Each number is 128 + 32 x the weight over its row's rms, rounded and kept within 0 to 255. Layers, rows and columns count from 0. Numbers have three digits each. The size before them is the row's rms in percent of the matrix's.

# up: layer 10 MLP up, 320x128, rms 0.0629, rows 160-194, columns 0-127
# down: layer 10 MLP down (transposed), 320x128, rms 0.0627, rows 160-194, columns 0-127
# gate: layer 10 MLP gate, 320x128, rms 0.0625, rows 161-195, columns 0-127
up160 092:077142086155159164117146102160156139185121157123121159141143102109102129180164106089137192079076165145127100123186095172039169110153121167111109099137146138160125126093036126117119154105110111144137150165100109120144091148175141179128143116131095128137072090083190138150181129160104109141098131139126099129186135114106152170147034128116108099091174190141147095106124109067100117098114
down160 098:108113115093149118100068086114175149126093196119139154098128151101136148126101156123101122109176081116068103097136131120181127100171112110121127103083134199133118119127120123141101139150105168132099083102165124155140146130153127116118127170129127158158054087181148117191206099183168141128071138130204123116213136201163136071106082103072136110122098175155148094126153135088124131114175
gate161 100:054111086150125104105127090117097141094082180088144129132108168136105079119108112175067168079125135108135187123109163150129113115152126124100096126094098142122143117080098126088130062119067171190171096143135139122126128180120084137145181082170154076157153132033146168126160107104158157107117171106105130152157182160178095114147173174139163119173161121135204102121145144128174128119125
up161 099:170088205135128139173094114155072078158112081086121124143137163151130142178048109125145133142151116111145099101157103126167101178174156152191137163162089128129152152166129082117140163137146096119115174162158117135054157133096100196144136142130106158109151137118158108128114048139123061163107107174097163107108103077088117135199178091169109148142134125095069144101117176133107104108106
down161 098:117118113167089175084131101163164181058091171161176094173109159137090100175101136120162157118115109090170102144081120082140097190140153170095175171126146114168138164127114095097150182111117147130172163133116108155123148094125124164156164106135131052142151121105082100071084129147189134138096169121095128157119129082155091084196170134070124147142166102139160150118122115077168087103094
gate162 114:157018101148168138146099111162121157077149149114136147140145165115118170160127069202092097075139147102104148106190113137194126097087140104125089171038184133114200096094121097134156115110109162126091142195129139095137132106128137146146125149112112143164104068130079101128082141113162161190135120153112181120090156139126115086116143080137142110165117153088120106180104116129133167109135
up162 099:209139154153147173147159087094083155132133099123095146139100116203097119154098130100076134201123109093095127102142088135072170117156090109132142140157094165155160147109148117134151182165149134168155150125174159129097163128216108133088100108118104148140104119078167173142079113111178138102110114126118094158152073123109135145089157134116062187134155088075112186162137158100100130092192
down162 103:132078162132123138118121132142145136138125170114140137162146163122106157111139033183122076115141091151109140090213138093199115115040110136139123178176121151135199155129147128122131142097122106134079124128122167125094117072107117105136138134138112178109110079150032139133088136135172125181127071133113118150181129120138063118134098146153082082188090099105131072152136088133111182127097
gate163 095:134107184129129134103135119072111135102220109172107152137087192154134114141129107126111166105135128136125127124149170101072163086132104109130103094134114068176154149145141132165113069169069174143120161141125177137144096089121097129158061050122128130099130146128093057128091105139127111061109132136138111034113173113124106123175144163144122103130098120062117161105171108199121069152127
up163 100:112146133125113135066109173133110140129151146171085130142109167130135149135085157120115158094124099083049117135057161072127147137114130172178164152121150161148123140146143125128047128173146088154109165108098161226098093091120076142165116125133102144165098127082118153144117163129107074182092082185074164102095094118125134176193132125139076124087107151107112065102132156122102068121118
down163 102:082148186079174184061144077129062169135088098103168135086104164128154163152141091128060145087163117099236095141141146094143150123124087066164155100151161141150124078131165139156136189127166165065100120134134114147091145097108073161163109152117055114120098120114157179146103088100144163174123174139134129135109158152152145166135142117146118114103117142172119100084136124124145146129130
gate164 108:119201133128102096083108125142080140155153120099135142150097157078141126123169120180071166117094153137139137108165091123154066190108190128108151124136165165139121129166168191120072164074158107107117138147133115161136198057136165135132106127105145120101109129173101114144179144173141114156116201105107139182149122141103098091155135201072107126139104112133128133084099134124104141235110
up164 107:175118206193189121109131139098140110103118132104136162116109070087128107146091084171129132123072139159123113160125156172129131094130110140159102116137143148175095069123115101108200108203100181116113103125147110072123089169066082102103086136149078202119115114111150119143157139127125134168084116094096122085146101145146154181064079078118178179147131118103134126155144134125159131063103
down164 104:166148055156073153116094125153081128134138128103118126133161126137094105129159106086094140122124096166134127104089093154163080100078079085133118168174104158160130131111170076160068164130097151118163123138137104156175173133140179113114099103106117106118198169106114157087126110100173139123153102158091140166228171084105127066162092108106147108164095085126167115193075128163179147117115
gate165 106:140199133112092122082127094175166146155134079090133122164112103092104121121184160187141102142101096086122235161157131128128156182182148062129112136097134150172098128080138114113157119192132103117155140132123118151127087091123154078133116190103122128056149108118077148087104062132118163128116174135122174079126101135145105120180143071100097108191132122098127110110115101150108108084084
up165 101:117109082124198130170161130089088166085160130152133115151099167144147152138146133108093179197103193127181100078129118160117087167110102141112167084092140142154149150143150165161131193084110135111086188100123106133105176124154158147119192121127117173129081109121143085147094134110138132098112063152141063143167112109079184079133143133154161097112175135176118155126071151107148174192099
down165 098:147137113129077160079070096125126132100107154135112160127111118148099047121123116118160130166119170154084176171131143179087167148123171107149118191145106130114117142176092100113105037185137084122138119144104119191112170147152119134087137123140126127132158110171135165072075164141067134077119164084120142114102107060158081151175126156211099196136081118155125123150117108134123101083125
gate166 098:129173110122126103118146081119117141153119102167077133140120150109055108087152163070104166149163138153112134127144133097129177122146121061084117128116136083119125128114103153169154115105069031162106183142113097097167136130122081167114099220145159159110141178105119125133089111137117210144150108148099175106170118146052156150113165164199138159126151181084117132122172120124149187123121
up166 092:124068082128138157107104103111129086177119088126109118116203115134141051149114078118162176128138144114103153132167156117101138109134114183180169101139135103132093147161135097146167136169133186047148087168124118148129103140157134116098185111138060111143087129136107143106188107115146091152167135141172163174156162127130109165149113164184140099174080166126136058159118085086095082077178
down166 098:110187101170134109126143118127118130203101124127103183146024157129088138132163153149108123147119106135065075108130150059082147215132170123103125138130072172098125173123116134122103150149101067146073103146109089118134097112101120124133116169116137110123168192083131132113106155193142121079073048150160158117090193096124146128145151187164132138112163119146111125141158143133132169152123
gate167 091:107112171109129185168122110098160123115183153124074106180177143086107082170107144172135159145111117114131137115142097140140174070083102092107145156099072127115076169125127117090130055119131127144147185146175122104108120091133119100069170147141115109128169106098176121194126162106140138122137131128079121126139140161034116114113074120133119096139133125087164187122207188166096101179080
up167 094:108117143163157123141093118126151153154129116153109112098174090035126127075119077120078102119132150106078085168211120156150119178077136139096033146153142136165138108167130167099144084156122067203093155171140144161094132089140113125141036101159100138112098067154149111087131155116132148122170133141130069113162118144140128106105130141109182150139147189150137133151188162133140140145134
down167 102:086081104112159171136068141110097125092167181156134104109143103081100113127091115055049074116097090125140112159151139139129108139101060137155114174181145119171161081124127152094179097103136117112120164146126062138109120078172111100138140123165103135136083124107147148162169183130131102120115187115100058121039127172098189102086181164111140147086107133129125106125127174140142136096158
gate168 098:153079131093110105099072128114114138141102122229039171164143142152130123140159130114083058099072168150090091158151103093116144126117153143115118110100167157149105112093118146143134094169127122103133052119169121074125111181172111148167147171148126135126093103160185137155141105114092116145157220122116103091211115184106108117147107146091104146153174146128126128073151113111097163149138
up168 101:136074139162126168075162174115135128156156104090151092139110144137106153079072088133115128097104177195150168165163144149135101112139091090135113105102156110156186117124077083091087160098111179091166125138130104213136155105123101124092125089167091183166166152098135075125104175149131183121120043144117114176090146083125107127133115063117089130109099098102158118117127135098171069108156
down168 101:146115141174205077193150119150163101113111129128137144131162170129115101146103103163154115133144034116174146034162163145141091128142115180084055160125109157078153096127109155139170089143076044162120137129146158125172114091121101134173106174148164135125115142082160152118098116114121102127165118164140169075118149130147102122082098121091160122102048112100134083094105135165125144141155
gate169 104:116109104121139154167137147062137084132081049075142097144149157108131170076132059188127098103158125077105129185116123165136149097127104088190186211138094135121107175117142174094133135128092157135134120104111127043105184123137155097088123113167143091154112102113152097172147115094122145141132127154093080153137183143117129090133160132161136177145176145128145100119122138083159075163190
up169 105:131148134141164114088104102076144134167079154179050139138099161156139111143104151115158090172080136106088174111141153075087183107143153137175100068141155099179106107129125192123204134057135070143104123127149082126110124138108100167137135158127073117144146121154100205104107151137092139137096109147180144137116088117118087152107148147098115162155140110200085138098169138162077170075117
down169 096:102130086140197099169058042132112117143044130106131103145129158128166161113106156094084050135140160075134134135096148093095128102085172114162134135118134132115105064160127162110155128142076152118083135113136116103140158106141117112116079121134085112136133129060161109107179131099094116110051096109090165105150097143159156122178123119112149117145142099142072112101205136162114058132074
gate170 099:149122166109149060173112164133072125131102141093160088107136136101138155164148194094099163110111196162135146122110211144121144137108151155115100150139158086079180096084126155159179153113105105201080131175163146081109103048163109124110186163122146102131144136080173151076165110104116141139110164163152152078121120119135173125106158148083134113120156132165128166135137151091173143104202
up170 098:069113140171171118141087140118116116183114088106128124067141165073165180155126138137124076146125129139091104125109049159097140144100127136150138143142151151207112089047114190114125075146130111077160095120049128163126146112137135064180157113093100139187122099155136143118169139137122099067132122152126154114142123137122136117104171152085130151154085130208064091149170150151135079147102
down170 101:105119117124126059129099167059097119155132130081139099096146153159155243193112144128099200084105128148098154143130164144051166095173197086153104104097158154106180099087167150112132143110149128133121122074126128129059142141133129161164171102090146111169110137126119100123170140137068144132133040187158138125118091090105173142120131105133116108095132150170156105109142121120137141120107
gate171 097:102173146114094093106165127110122103069192068119180174134131119111135190143116148156146126149126104141128075099113126085164124168096149152095123095125132209132099128131175100123175120119112175141127118073151115107059060132151148100143135133081164116151142178158152107096117164092105110118169120107143134156118153087151172175132139069095077161184163088071064129176158163133154166101175
up171 102:079154168171139181146088090108130116118086194154133118110112083122184170122135106124107164098106183156098149119117190112114195149159192122151119148127140103078099208134145109127128123056097118185106130170123062135139166132156117158112080097089096109138139088141153138119095153100022141108106139112117091129098144117084156159181124095173152092083157093165136118104133134152156092113128
down171 100:088095137166119153141107128157122103126142153182098139103053185119105114113125158117102095139120110143112138096119062173173099086109084055122126112118189106112127138136197157072068100123121102109068067192128144175148116134137091191125135146162067163088118154159153144102139114101101077104128126136135133125111093159097193171141142146137140073145066110117151090118088063115115115096082
gate172 103:124152122132114136173134137105091116090133133115074117118140098084074079111134151094100140091114145074183140175128157151156117227140099080120157090113148116121152129139104149134113085200091107049146152114181095105142127142067162150151143104150106118133103153089143069159140124135116136075104089097135185138165078109118152064172139136133137146113157168091157115124122061154104089224148
up172 106:145069149138165143136124139136125141151171102111101138108098132115128165085161114074137158186163101171113128126133178078098068179146151147104102153104163103127115061163145193129151117154081142118099139073140139109171128152109135126143169191118150141167157107145123051152138177168119098074134066163151072093111087140100104124098219181156159172123125189133106132113096160180132108117109
down172 099:080118138119144146112160091147148091164151201164098098103151113170170147173109146112149165122155164130129112175101152061201116117123124127170141102126123120115128125114125124129113175125155154143147136149129144094103105159066153107116089121130169187031127166112077197079132185133106087142073143092092115109146071126086132102134053084137118184156175145093185112140132132078115116076140
gate173 088:150095113133195148074123131143104112068094098124107100122143059136149122137141130106103102110118135113140131101150158110117165103130139116215196075104102168128133135110158094128137131144161177096110115155136106177137142094104169176157134132161124040168072058088159108175182101068107121143111096113154101159166177118171150104173111079156151141109075142120157066130123137184157104170101
up173 091:155061140113111118140173119147090084152139182108091123144105161131137078043139178092143092164190103083088083115098123156167159179179129098100106123153087094140173087132081137121129157091111169202131161131185087117102104127129102100084143088130156142131176082091162108096157144142077171076079153110128121121173095129178124113088110119136117155132145089121145102119129147145107152208134
down173 093:138182114054165101157111115126140077143112143106109115132195098191149088109127100082139115137148133081052162085097128131129150098123098152075117202085090122127102157055139129114104164088095139170120137165193127162098134151138140142067141135125158129090157148141109130153133152129164062106160125189143201121113080119199125176139147119132127070084128124116104124142163143134111058105129
gate174 103:134146178114067127125114136144117109142184105191155190126199172183148121107114137084078132144141105153080102144102134106116114067122094136101105175118105140103111143122127157070109169112112126220147179124099125120140125171098105109109126105182166173138116099109119079141086073085077120113091155198098124171164164145094097113107152157132112078156138110097091180169165092086138105093157
up174 103:148098102139154068078125077139177134137095181130140193076112124139114127117156097174123112070138105078135152171154128110139109171103161090122158152086124122145102162120135102147116096208108138183121105157104082121123109106119104147134145112043137104103088097082096165136139135125164111181067048159075142178119146126085127051123140127077078076153125138118120158106132115132179110180151
down174 100:146172176151118089165112175120110193175170130185161132132135161148080157116089071160134085184131105133143162088153106086098148088095084160124133176133142125152112153113113164167121124133138133162119175128140157102135103132102076108088059121138079158124152093149076156074127103173167152133089063138102138159080179107137091126145129206071103150162130098179107152169083147126146118093083
gate175 094:162096096152102175127191132082146132148146129128130181138120112163144110202159126122169084155105119126072148142145141126095132130084144151137177112159127148145108125069126159150087169140117176075125208099155136111100191145132172132101142086131139135109113129156152136127109077163109048136088102126151098202166105082097071147120148126179176188199098162095089152133121145159121077093106
up175 096:093125145123204203164131098105139139163152136127106113142162145110133116132166126146159085108153114082111086111150125173101141136187097143130134157131149174125088169145103165158170125137081149129138154152069176101142190188097118177161155102156116116142142110094128119190128087105075093161128083145155162189119055109141159101151130114152166187113150182116095059083134115208093138137120
down175 101:104175112170086138147102134113128129107146104122087158105130113183169159114163107127140075133203141107074160111163112084130148172148115104154118116151128159125128119146121173141157139179102111102093157119143112104118153194169118180093164163148109092168134095053168163119161127138182117125071088105127193103174109109110141173156101131155144165187138227125096096108133070155081157069142
gate176 092:174103088180161149120165176134102112080153079181125129169136142137183137150091096094137125139089167130163155157095116134084139156154143108179079156121209098180131131156099158155166092182119128152118128113073162113169083124147219085085168149098129115065175062132158094149148142111144084088127160104140150127129136181112172151152156133135116124147070106124178102094123111113091095149133
up176 095:123138154114075079144122123088146105123030082146079085121104093124112110094115091146143133118160178066168114132092105128113118062170100188135065150154076122117113148115128165123144093125095139132151183174116146137170107119141139152117093139186180129178140165084128073118132100126155101118113142117137092126104111143106207111149187132065153117116189085130090116137158155119136159122216
down176 099:110132115151107112109118054118117198153124132171127198114121127128179167080113092112126173129117180159114086134086135106131097118086127086118066144106094115163129117182096118117077144168160187156110106099141156188160145128154127162128151130120189117112116096122157120139169145079098160144156102119165068143148162147072133161155134112166132163139104141108168156155169043209148192173155
gate177 097:128099111134105097149145138141097134094100127126118183193097130104152159085117107116180166173135070105188135082139099130079096107150163188133166147131151128120148096135119142122077076118119179136137168123180131085101111150179101151115120087092105138152187057107124094172164133115195169184167082141066095126100067127190154111141166172146069094148122091112135118147113146096080103148121
up177 097:120069191114114170138123165154132153145111123140157212125164131144151148163193069110163164124107157183151164157119111130121128088117085130036115170157138182129087074093131122170166131119190115110038106127125129150137093128122104083161155123109137067179106108105119104143202113147084151168163144166127084125140114111135109136127148137057138134185093105119128090160109152119137093135167
down177 099:102131151094118130136096171123146170156082141096148125160115149056111095127154127132155048110129099130122095067113124139096145104144147115111184131114104145163158090114161195133175107040152112141074068165124066136129101119152115106094099131141151116080181148139176138129144173130114088164138178107104147055085138108165111123103147141134079096100082085156157182082172102141065126149173
gate178 093:111110141157127063108187147136170099136136067099126118144162150176069111060120108125168130142095155137192161079158098148162128049134130101115105145132117085113140122138114184229101082116137146121101143115119101064137063075111167100093082115114074101094107160165161102098121162087111114080109089102160136101155146157129154060152146141119136116139085094119110125076127143093153117162136
up178 087:136149163170141074110137186123132123147134119097141120148137196189086126071140137102122131152097129063178130056086102141121069135102106099088109117181074115163145099083129147107101108129136150092114128104212162074139124096127161169044153093166121122160090117154154123108132099120099136129139159104106111070167136222096150093145068127087148158110136165154093083117145138139133157143148
down178 093:085167141170113146118108103125152183115049104139069115061117130107128097131142150115151108116129068134058150120117086119044090116104115167114131079054122108154093118118161096089129199136167139110093103112116179146122091193127111122101125116100156160132137114111170171092135123155101123163132197125103167120077193132109149145135112095054135154143114104109148105147104154202165144136174
gate179 097:080122132199166141126139107172178091177130076155118103156112091102216151084096169119059099157091122187150142139086079100127186109099152109131156083167125118065171125148128102096101141088183099128105146121120151139090137061105117106118170149121185114111145130152061130145090125148077091094092136138116090145155144075071129140092125134156131140190087120156142126099094133145090138116094
up179 097:110064165180158155144080145087142066123136108123133088166124172096178103145075163099136159179120145138125100141087139127156094082134163098127141208084141133174096127093136162109133125113131184189082144160112181191114134133125153147151095185191166091108134137142163103127083141141102109163145144167104074098161217152106095103065116119113104105121136143160142098085141102142140170103107
down179 101:119165098142162160128096061134115083174123120128118111146051126122115110163088154129075146139111151114172129086127083076173193114125098084133107096153114101123160122145188148123103148078115142144105191109104154211203146122166096042141093108132107122104081065184128136169122170145135136135132096185104128135188147080134143182125105155145159111135123154148141094110110098157170090099128
gate180 089:117085142140103129113154148113117155127088169155151123079149106084132101116156168163126172106125131124106156123143153051173099087150104107096128108167110130093109079140073154156129124125068156130188154132153155169162143162095088154096085163150202166132142131126111118132087122110131109089084092198224110142092075072131112168124072178084143131163117099129147084166191138095158134084098
up180 094:207141163149085132121170043111132139140164136120049137158183113142141157110135161065136132057165156136136158122123113157136118133186114099112098100134179096089166109170135157121140116167099052097101107102105101146143106122193098131130136173122125116116166126116158188133064120154104110130166151193121096167142104117148128077083174146089085153084172110112148112075102118129091146165168
down180 099:164105136191141118130205057156143115166145114089132101126112153136112140134168116086137121103111100148141152174085195116091181101174102093196117141180127182105135088129123124123150040105192113165120074139163108158136127151135075150107101127174088149122116137159160157119111160082152176150126154114142097144097085140140141139061153121074092084119069116061147128119061106141140146128122
gate181 110:076158114144164127102130105113190147093129105132120123155142103126135058185132118153072102101093170123114123149091143123159145155064139160157185138176159094180115147148154120065158099129211156131161052111140134077097123085120192127152107119121123100101075138148095105080079166154107139130102132152163110206128115156144115062126125060134147121110158141161178138098116178102164144146091
up181 106:134074150125099150182056066153169137125104118151074135144167166112137181085103252105115191154092171111173121123196117097087122156097146151192112136169116105144098101118145180141130111095117176117141155115154135127118118172107108127128115136131110164092161108080157123166120145126130086131144112103129086143107068095078122085136131146155106091150140170099101165127134121105080146207144
down181 102:124081191149171136101056151155144114148107095121124183111136137131190105153142207076116096140114126081107188139078111138134144156115088119123120115179130134191149105111114131130150185092108077138148134115148155135133106066175113133131094117140119182116144136134086112146110081124153093095163073152103125169087129057103117144191137117145081171142158117123208199200109109108158105121135
gate182 106:096090139159144113140145159194120147171129154155131130132046139184132158168086146077137112146182140148143157130067177116122126118128184104138084107060136106107123131146082083150101103101074153182145129066154156157116092102150133125081125130148117182150118162151120114168044074134141093136069126126145136110132190141111110086102076143125135177098128175129093075097102099075131092109076
up182 103:142159140153099122131131125094121129081112146098131069134161140075108136093130176149069103101154116121104100096166090119131115130102116150213165119119159135171136171167179142131148102134173156162093160153101123203118129095123099117177130159114079148100069129170135134098158170119129176128185107092157104169156084179120142137089165140159164076061087073079085116116092169194180140124151
down182 094:099101131107141108123061154116090164173128116113168137121114123132117138132120112128220102100102125175090144165073115143126172129172160144096163159184134129099153100096095133181156111144119154084188145105208074078092086160082094096134154125113114126135145144088107106121080207119136129128099139140120113066139204116116147089122088141093109137126153130132181070095140090156134034133128
gate183 095:153170163147135145136188099090103132159135115183138150039147156136152190188121123191119102100086085156116156169139187144088103114086139087064093142132129137136127116149141166110164105154140155142122159034160117125143210150118153147141132087121082159117162104137110089155102142114168143102127160134121108171136125144142105162113111159160131128158115090168122185106145195143122121181214
up183 095:147196144102099153155126074147114093130096094127121179088121146140141117157144170158115134106129171117136112188147120039192127128123192111099060081099121154044079093095126143069163134121102138132108157128109106141108098138138135100128171186103100171170163131148103101156088144118183116169171122149128094162163092131120102167203114143119132091098152110186180171161168095154138134137113
down183 099:128121097128108105160179109139137122088109119140142103129150146129113109166132139153055091191098083101129118154118091050102161139107130109150102095187043165099113066113072112129164105117111195135158101134128089161121123102157103107140134111123102184151210173156102178157071143071149147131147075184133130113144104154085139131186134156126135066056156139106117160122128092114157116176128
gate184 102:063120165100172144105130090141087146104125169184100156094112150156106135144088148108141133104108150161147094174134121190111122099079147169096145112109123203107143085162167140106148162221126087161087109140135127105113109172134110131182096068162163098155106081150126116157112107148109161106137145189082189130129124181156131105113126127101137128148132093138160061066088119062058137119088
up184 100:103114180121095108085126069114134145123121099139130092151105043141092159146123076114121176149098113150145124111151115141139195130105121169136095178110169189101121131158051124095108148109158101168151162146163101135036190129170108176140172105100124138119107129135064127136110129121114146176190168108095106129134153077082109081116141135121159161106146143143138127101189203199127171132140
down184 103:091130067146145111052166088159180178146144106078137140187075104146102064115184121147175145136116120144110106096152104098142130148173131164159141096108131161134086080130131171129148123079145136115137150117140157159144190131137156176130085167134150127172072136139121177084110122132146146188088086100141128087146143120187125151143089123171167164118144132160204162141080066166143106072086
gate185 096:081112072121096043146163059167115147095106142154139112133143128116140143091033070139148102090111111096112117174117182129176102117103131126205152167152139038198156121103133063135150141126115107111120086153145091148115145083063150133081167101146127154151093131081142133131074169177145136114149152131131118137181102111100107159160135159171112146153092097167129130101163131126160109102120
up185 098:115065075096153155129175128214108131134177136116095147063158141120095160211148131165092165116134153143123109145175110183077119170178113080070124164151105108131097086112153072128144081113119110113150166124163128087156086110067111115087141084095121180142127149140116092149157167144135170099106104141133087102136159134094183135098103123094072116127085156095118136106123138121179115184067
down185 100:097109084133071143091151204186093150214139129130134159090133141115158099126203094168109089107166063078163097151092149124111120196155095069173168119098096049111153086121177104170079133135119127121124093155134130114127164154111147145155182135134155156122111142181122164138125174132153122098091120111172071114180146127102066157102134173143081146119141146124112107143146150156143133113112
gate186 103:119101113115149133154125122157066160188124115134121137175139119139163167135103113159137134077120146184185131106206151143115146086168115157153132079141077072142190123152112120107140150160056108069187118136098163037115142080151136116067115156112147192191099063146148136094131157162135142124145113172168128146077128084125059128111154113143116102158180113132123179154120135117155135139104
up186 099:146149178144138137132151103137128096163134107106161120072145048150091142132051124142129149185113160086142131111094168142126137107089134071122133134105172125120087132125118103206115160147136111148143149118162162137153165113037113056183095088202169147107138147094128102102090159126127096091112115127140145124154094174091112123079075149171169157114119076118184187113073111097176095131146
down186 096:152065143125065116100150098145112183112193100140136112179111114064124135127114160094157080092081124147107121117089180088165099086116168115137155130130119142125127127205147155139193147124140145156114146101090151103137072134054117096179150084086142102131163117096112130125153217123073132116105153145108147128135104054135134172156163102173105154187123140123085172095161080145149088140161
gate187 098:124102112140119142139086137140194122131124178058162146132076107088152155186128121170137135110135094088123126119184125150198121135102135133097166118127135116174172116128096138159182055142135166156158104138090140171096117124158139022089093148110104151199139175105086165142145081102159157153075099108131195134140164148064126156142106154116109136136094190123143132133100184132097157147084
up187 100:146098138072147142134109167119113134079081079156091126148121138118067144210109139120165104103171131100148146144149177174136133101130156169089115118130123153164112076105138097105095057104111078044157107173151133152149064192145138123137157127119111099131102151058161157137183106095139138069095138079122128115153144107106099082085185192128137175122118150098123114166122109092126169189110
down187 096:121123088164129132131138161130128130106122153117102155090140126130109126107143148189186062180152081189138125096142171152163132188141125068143133143115108093118096176092094096187130138107099086060118152156114126175119144141170136138068100160136154120132140090214094112125176127123064171157118069142138167075178127087163181133129167131076124109111126185116117172156177165184139146115150
gate188 088:095183146084059156126127118143061124129095151142109121163170126180089128095113125168123152144170162110101128130139120134150129128159112155115145152124158127223142138062129131166106064128103135124109157122191060122127156155135156092129077072185099156128101162172173086080093156132158114095135180106187152074106101158077189117118080087095115179112121161134118163092131142129079129126124
up188 091:160081134094145220137146079137119142100157110146143129172132067130092099112139145090087077150126124112138138096173128090143145112107101080095131161151148174098115107108154081127078115128116158099104184126156071070157149151147147137116093142131120141075179080152156059171088124106082099132206118066164097121168126146083080084157084137113106119109176142082092088174154109124091096122127
down188 090:173082150103107098138179125150141149103117124159133160153069113117089150107132128139136131191098123166072147167111104102122111177120139098097103100133124095095104154164150158184091193109191096195118104081125183156107144057153113084129167119094115106161076087152102098151102090111092186125155111173156061192146115124148105103095099158138123085120102132092124066063126132096102145125166
gate189 102:093137151075170197088129184108111093177115106108116096145126126118168074175157059117108131170107136169133121131139150090087166074095163174119149039120119146117066139162137107117128171127155150088176122132124143091107091122139142142159087200179090117103135148161085126107115141210178120165116157138090158099182119141148103124100117171178089126117140089161142148153154110167137101111180
up189 103:095136149173081101126129160128123144140136101117106112127184137125106127123178203084135197055103128117080146154164138105087142141156141090100112118147173099107090133120141188093158099138170092144154173121080071087118130123127147099110105052169131121089085057170100121162104152086046097091161124073137097131073113158142095079132126071123125115095125166105126152109088176108120114094154
down189 099:140135142147143147156130182135143145146171156126098138082134098135186139105129098107169127118138091164160107151107123080162199129071148200111101151097125107132100138136142146134135100167160163167144154101128113131057109108142045164108109146112148123155159153144164143142103097089170103137185061141148087122197101134201158102120071167076147080156125094213117148133146095183072112121133
gate190 105:124000090110125130117162097123120153155177115092117114132160134115131183134078109146081093151097083142204140119147167097151171124104098108097079102122091121123162164137138146146118100127098087179066114088113134096132145142156131082134147126068175133186138081169100113101089132105166076099134118166102130167099107126098090136088166145134098074108114184062113084166139146141106105136106
up190 102:112153149140134148153167101123097137144107189127043160155104124135130095108131124112100144062222140167130093118081145144099143192168153090159158123124137148119125114134100157149145151142143077201102144112097122127106083074105102132098131126123145144145110127113093173155123060069138087201086126162104142110197157166116175086099125151102085171088081101131122187143087153091093104143159
down190 104:115085135118095142160149165111152136130154112122082101092109115129161158121151180173116135137099133180115139184126148116085140126110120076108137098118178124080099097149125118095141131060092078139096134108136132124088139155148051124108147177159119151098174102140120245173068172046107141091094163094103185137082132181099081102097125142127150130155154080109127198155160153161129115108118
gate191 111:140177133126157134098109101182088167164104096098123160090142139100135146145113151141178158117069112093187086179145076175075065125131130128138121118090105136183093121189164146133106120147152162076108176139103120103118115104138093117058116129134153128132136153167174146107130137100098112173113130139122082081147162100188168072144153107125105156125237093127151190068166110107157155150146
up191 116:111102146183060141096108180110117142159122195134098127185111129108102133092144130066147125147170161096134197157114089119184127152119091119132112147109094124122148097091130136137169110179150080151134100154120132092061146162157144194197164138136120117203132152081113151170112140145111092076166108173127173110121139079127105080065147098151162130150085157168067094132095091140169096136107
down191 109:128159145201092159154142119115122216148076201052095100106185117073119071142122134097149095102111143156152092170143101145149111137143123139130120137091138045199087123148127144095135142141184072118097156150101126117063136144101112164120128080121162094151118125120119133098152198141101133099134123105137141164101162110116112074091135137144107164174110098151140165093141083157103105110209
gate192 103:122123156136114107197126136092138114163100112130083092153086076128172153111125140122116169092116157135100169103138130096103086143116063093156127154141096109176213107049153136111171106106080143171121188130185138121102145127143129166104050141099208146148109120129036120153060162138081128080174116098155155126162122165101129128172158119119097106134185134157123154152128112121127120073123
up192 106:133132092102126065190165083108112105154151101157125110157080044142122165175063131095155121111126186132081113102096107170146099142151073085176150155157124124159150115155171115052134115103141051129151178130146114139117142076148093137132104122137196117097107143171117110086101154112147111166163166093140125152116174080107082073111106141133122120096119098137103130061159084123087093116182
down192 105:149124100136147087111153130164202137173094101148141072136138114111099151131079121131142109141144155144155133113074128150106117161108081125094197149065083126083100118157128113110131119117180053077148128112078094149157094119097179143144133076170131032081140127172115121147149098146159180180129155101121108160144177100176122085143098117090146150159091162056094113086136160114119070094142
gate193 102:150170107117122123107174113124085094156108149118122087155179123121085123073133092116138078085131163160091123122129150094135087118111176154120109121127120154059114151163139122140135113135153122134079173158092058122074117099090152160097098115081133113115172094105075142135143118125134031200108090054105073160085136097118153191128183148069120128137111099162139112112146113067129168072170
up193 094:108155101118123138129191062147100092107028157132140145079174121158134087109171093150118125071113113101128082082143196176143075143125146164200103116142106103068116140084112164124085173097134119120166113110100113157161153084107141148157132122130093073153168127117126177116142116180114108179139148072074135158142143084113188111141148171102118172091110112183127159120172101166147135137149
down193 097:187123101090118108158153115108190138112119139140047121107119129164116101129070096150177116128118140100117186115090084162112094147144110170069062123115118126149086143083142169067089130090114117096114153101160168132108074102124107129141167115143065116131170145135173082164133147122135114161144096093109204119174147123142168138177094126117181132128091160153148127175060129226115115171135
gate194 090:110156178171120101152095124175114152142206146130128141096136124117133125140129102101095107109142097067074109119103134129093079086124093102174125079125075131134172148111107163077099095082102141076158086088151126111176142166129144065131102123167128153089048112118153138154130112171062142115114097168198154134172174071157165081180150156147157148148130157134136159118134201137073138161149
up194 093:161091144136109109126050136071160136167130076080157158152099178112149061156100108121113089074129100132101134182115120109146114087124079155163137100142139152125041109131112190150157139130088132116185094083140118174151126144143156107124154168080067130128091132085127160118106154156127127116146122135218185105125121091129136102143161234143191133140132137142126149099153178144124116123175
down194 103:103143123148156078147095111091200121112125161132102123166083127069159100169137080098129093065154110148162124105180149083097116112121137140123109126216135116117107150034149141149147138128091122066106100150133163151043174145121135134115145112138123082128109132042112067088110092107147114152134079191144159121136122124137123079111113112074171144109103125052119147083118108143116153086095
gate195 096:146109085119103127065083101114100182113157127118155141090068102128135136136104183114179069164142098143112139172130151173057110106163078159114111051153144118133160084122125092092129126123182161161113092131151102153160091138105138153106095114060108130098117115146117205142143183118151102108119079108094115166126173155125170132153057085140090172160100072133119099197122153077115115119165